From a checkpoint of a small transformer trained on Wikipedia: width 256, LayerNorm before each block.
Each number is 128 + 24 x the weight over its row's rms, rounded and kept within 0 to 255. Layers, rows and columns count from 0. Numbers have three digits each. The size before them is the row's rms in percent of the matrix's.

# layer 4 MLP down, 256x1280, rms 0.0701, rows 85-101, columns 960-1119
092:127127143177128132194184126158150108102106115142147134150161123111102131136127124144086096143090147159112109187144120114145136116101120149106124145157125137106165117152141087117103130100133150124110134135126114152106157115128143121148141160119124113175108146113120162123123138111155162136115156132165134094139131102141066120140097095193136109115130150170134121125163121113085157152135102131132154100116142133140114083128107120102122144104118117117141125173165087115132085174077113
101:117083134132085109180138130149175106137117124161143081121101172166126110129135106139146133164105097132149106153106094119106094145140155163130134112120123129118119157100138115147125123120128140089086192112155095138124144159127084112153129129107118096105121142148058149151102148155138117118107170130118158111071125175126162129134170131130152136152143142119138136150114121124119097134113127135142093145105151080102128110129107116117112085089104146118179157147107144120134167116108117
103:115154111122107159165137157119171070118091182091082126159104145137107167128103113118155118135110103116132168154103145086139153145136114154165116162134116107106077126132098128146106170137189121111127134140149136150152106104122109126134109121144165147125141127128153088123144100158127099107120148151108153097136118087127162160091121149117155126132128142130122155130136121108113102080107144135146135128129155117138109149136109108108105134156148138149134129107116148140101159144049146
103:120162092150110118175176118100168122121086127148120155158180167127131160148134130150091117122148148143094137151115113161124137121108120161089197151145161136148122147178147152124132143124107089144103139112096038106098152102163120122184147119135137117135161136145130115107116152129143146115154129111154144155142144142122148157140127168171146133127117161080111255182135185106106119177115171131137130157150137146118169107131138153122121124131089122146174127133072130123128148147120153
099:111110164142108158097102129150140147133106148144135163181119116110088142129146142137075157142164104100118119166097131134116095125121117120101115127101102145118120118133114078178121136080129115133139152107105103166082120132139169126166161104125131134133129130132061136156109112121131177119126119098143144117114161131133131103145157124150144181123128170178150145113115104151115114143164102156181094111090112128150150183138125132106122144145156126158136096138104145118141126141144109
097:078148105113104114105132112124165136095120143135119130166112074110171134121135159152150117162134116149121120102138113187132110103127133113119182128147124154122135189184144099118132102101134120136165121130118157138122172086131088139188155142125121163155124145173085161152161139139151150107142137126117107141147144134153129203153124088243112099107065164191151056098104165149122118137129125110119144122124133141128115142137142088131148101106105147106143155118118124127128101137148119
103:128121126136112140200109143088112109170149140090120129173134107150136119106104110124104131139114120127121116068149158132147137151153128153115144153107138127138126121172132129099142114154091115135122129137140137144113121148128144099111112118107124120126131109154135097123097120114136126126136154082109177151152107129104145147125152136206096108119141096134151255103118093118153101123145160130172135126148176091083116116110117093148147103117162125150114103109158114124106160140151136
103:092073145153120119104130141130169105161115126140105149131118096123144124114152123130111133131123154131095099159124126144109108116172124107099066112143134136120162100092137101093113069139124175096176123155126195097129143128157150181137159119132173173116122139114121126152160115107173068105165114120133164140142112142087149156105101133167131136162132119173097244160147127125151108107126109128116114144114120142137111110100108146136140119104108154170124126131099150127131126157117141
070:130126127101131128141122117016112119118144117130121057094215125116127130118113127139136146135131123125132122140122147129170129141152129131120102144129122120125110123133155119075134127134125135137146097114123160076122093130130161112120133152109136133137125128120116130118132140129102076117132112131200154123112195140134116117128149137135109128122139073171095150096134058153128113086133130125141124128147117134128149127122124127110112137121122143121085106128110118106122096000143124
109:125108136133158131107058145143167088119183133112122129123108100157121119121114109129110112118125090112139120133150137133142103109045149121160107116120127207137135128125167121161133098137145108116085152123146077139104132108127095130151121140161126097114121164147096125151133119114137119135127118184166171108120133128142152168151117123116183137129090148101132176132123131104129137152092122145161111125103140180116186125107144129134125140168134186134100152155140165110133111151147128
102:138136091156095111110127127145142158121127111142112115207103143126102142094119107138074139154094149150164131135161148130088096131118135060120172109138125130102164084185159104117146150147146105131101182077101097153113128149135142139155100125156123160126184137135130153139125137154146083079105168134182173182124114158144126142097174113150136170120148159139178121128141077132104157111129126162130115143126143121120149118140115087114117100097128116135095151146137124111123163111158122
099:125075126130146136112140152180169102154134116101155143081149121112154148150143139112127140092155158109112121129180148187126108121170163093142098146131163146060103170133138097120134147132139158167097108141131166140142128136128140129082128115140180153115111111082134147159126132082155118114151148134110115160103088157110086126151124114121115148092122166148118118122133155147153136119130140139092119124116087139109094115120138130116123120148109130171141117111114095115101088109144159
103:117123136112125153072089110116127096150164067131147103129077124137137129141124118135149097106160126097143095147118135145141151115134142099124169113129142132114119147128139127202120123120107153119123178134124124134168102156107093125093128125137150146122083136145145149121139108125155139124130124131163091113121101141136119157132142159067111125133119104133136083090123069076144141137126125115090162106147181070123081181122122134126130140133155095131119133126125145122111115166098120
102:139091174079134138097125107080174155087198123119140141164115115150127112132113130118134075170127112111139113135172104118172160145121103132136150141157157109140099150123177145121143165136121129148136163122139106122158103118110128115175160133112131134121094142131119098165135124158135129113126145147145101186125143136159092132150096065092123161153164094096137121072137133143152133102138134105175140142127108091128137146116151094150136121149143124120113114150137109125115147168147138
101:093135132155118119121190149117174153113123173097151135139111142109115138084122126116138124108120154091146109146156168098154163143101151101067155127121140135132105158113120133084123127128137114128100128168130130125105124133111130113176164135146129154109137117108148140119152122109150155131127105116093130086115112140074123136152110131132177147136144090149154170103107073111119157176121127104172155135130104121119089161130110129111115137169152103138113112099112145139121158131083135
105:100122083142095109123127120128159151108106087172110080155157098086137113106129172104107151193131181097120125116135144128100136110145130164139117124088122086109129157126165091077128139132073074125173061100114128101126111144139120112159112150122131138111162089119134089110130169068144157094121125173121199169097136093153093142079127138125167157168143138154156169132111146131058139139173094124103133160124134125092098133137126114132139094136135135130100160134164077141145142165126131
100:124126110141108136144149128137204082117163138141094133114022184106086116165116117141153187149145108097127129112100113101148103146127160147113137159125146155121152148109163121098043156163082137125145118114123099118105207109167084132158142137110114083085129106141090102142133131106128132129144127142083170118126151111140139108094162067151092136112092156060135119131127120147121161132147094154143061126115099109125175164106121147132154100107126112144103116133149134130109146158152149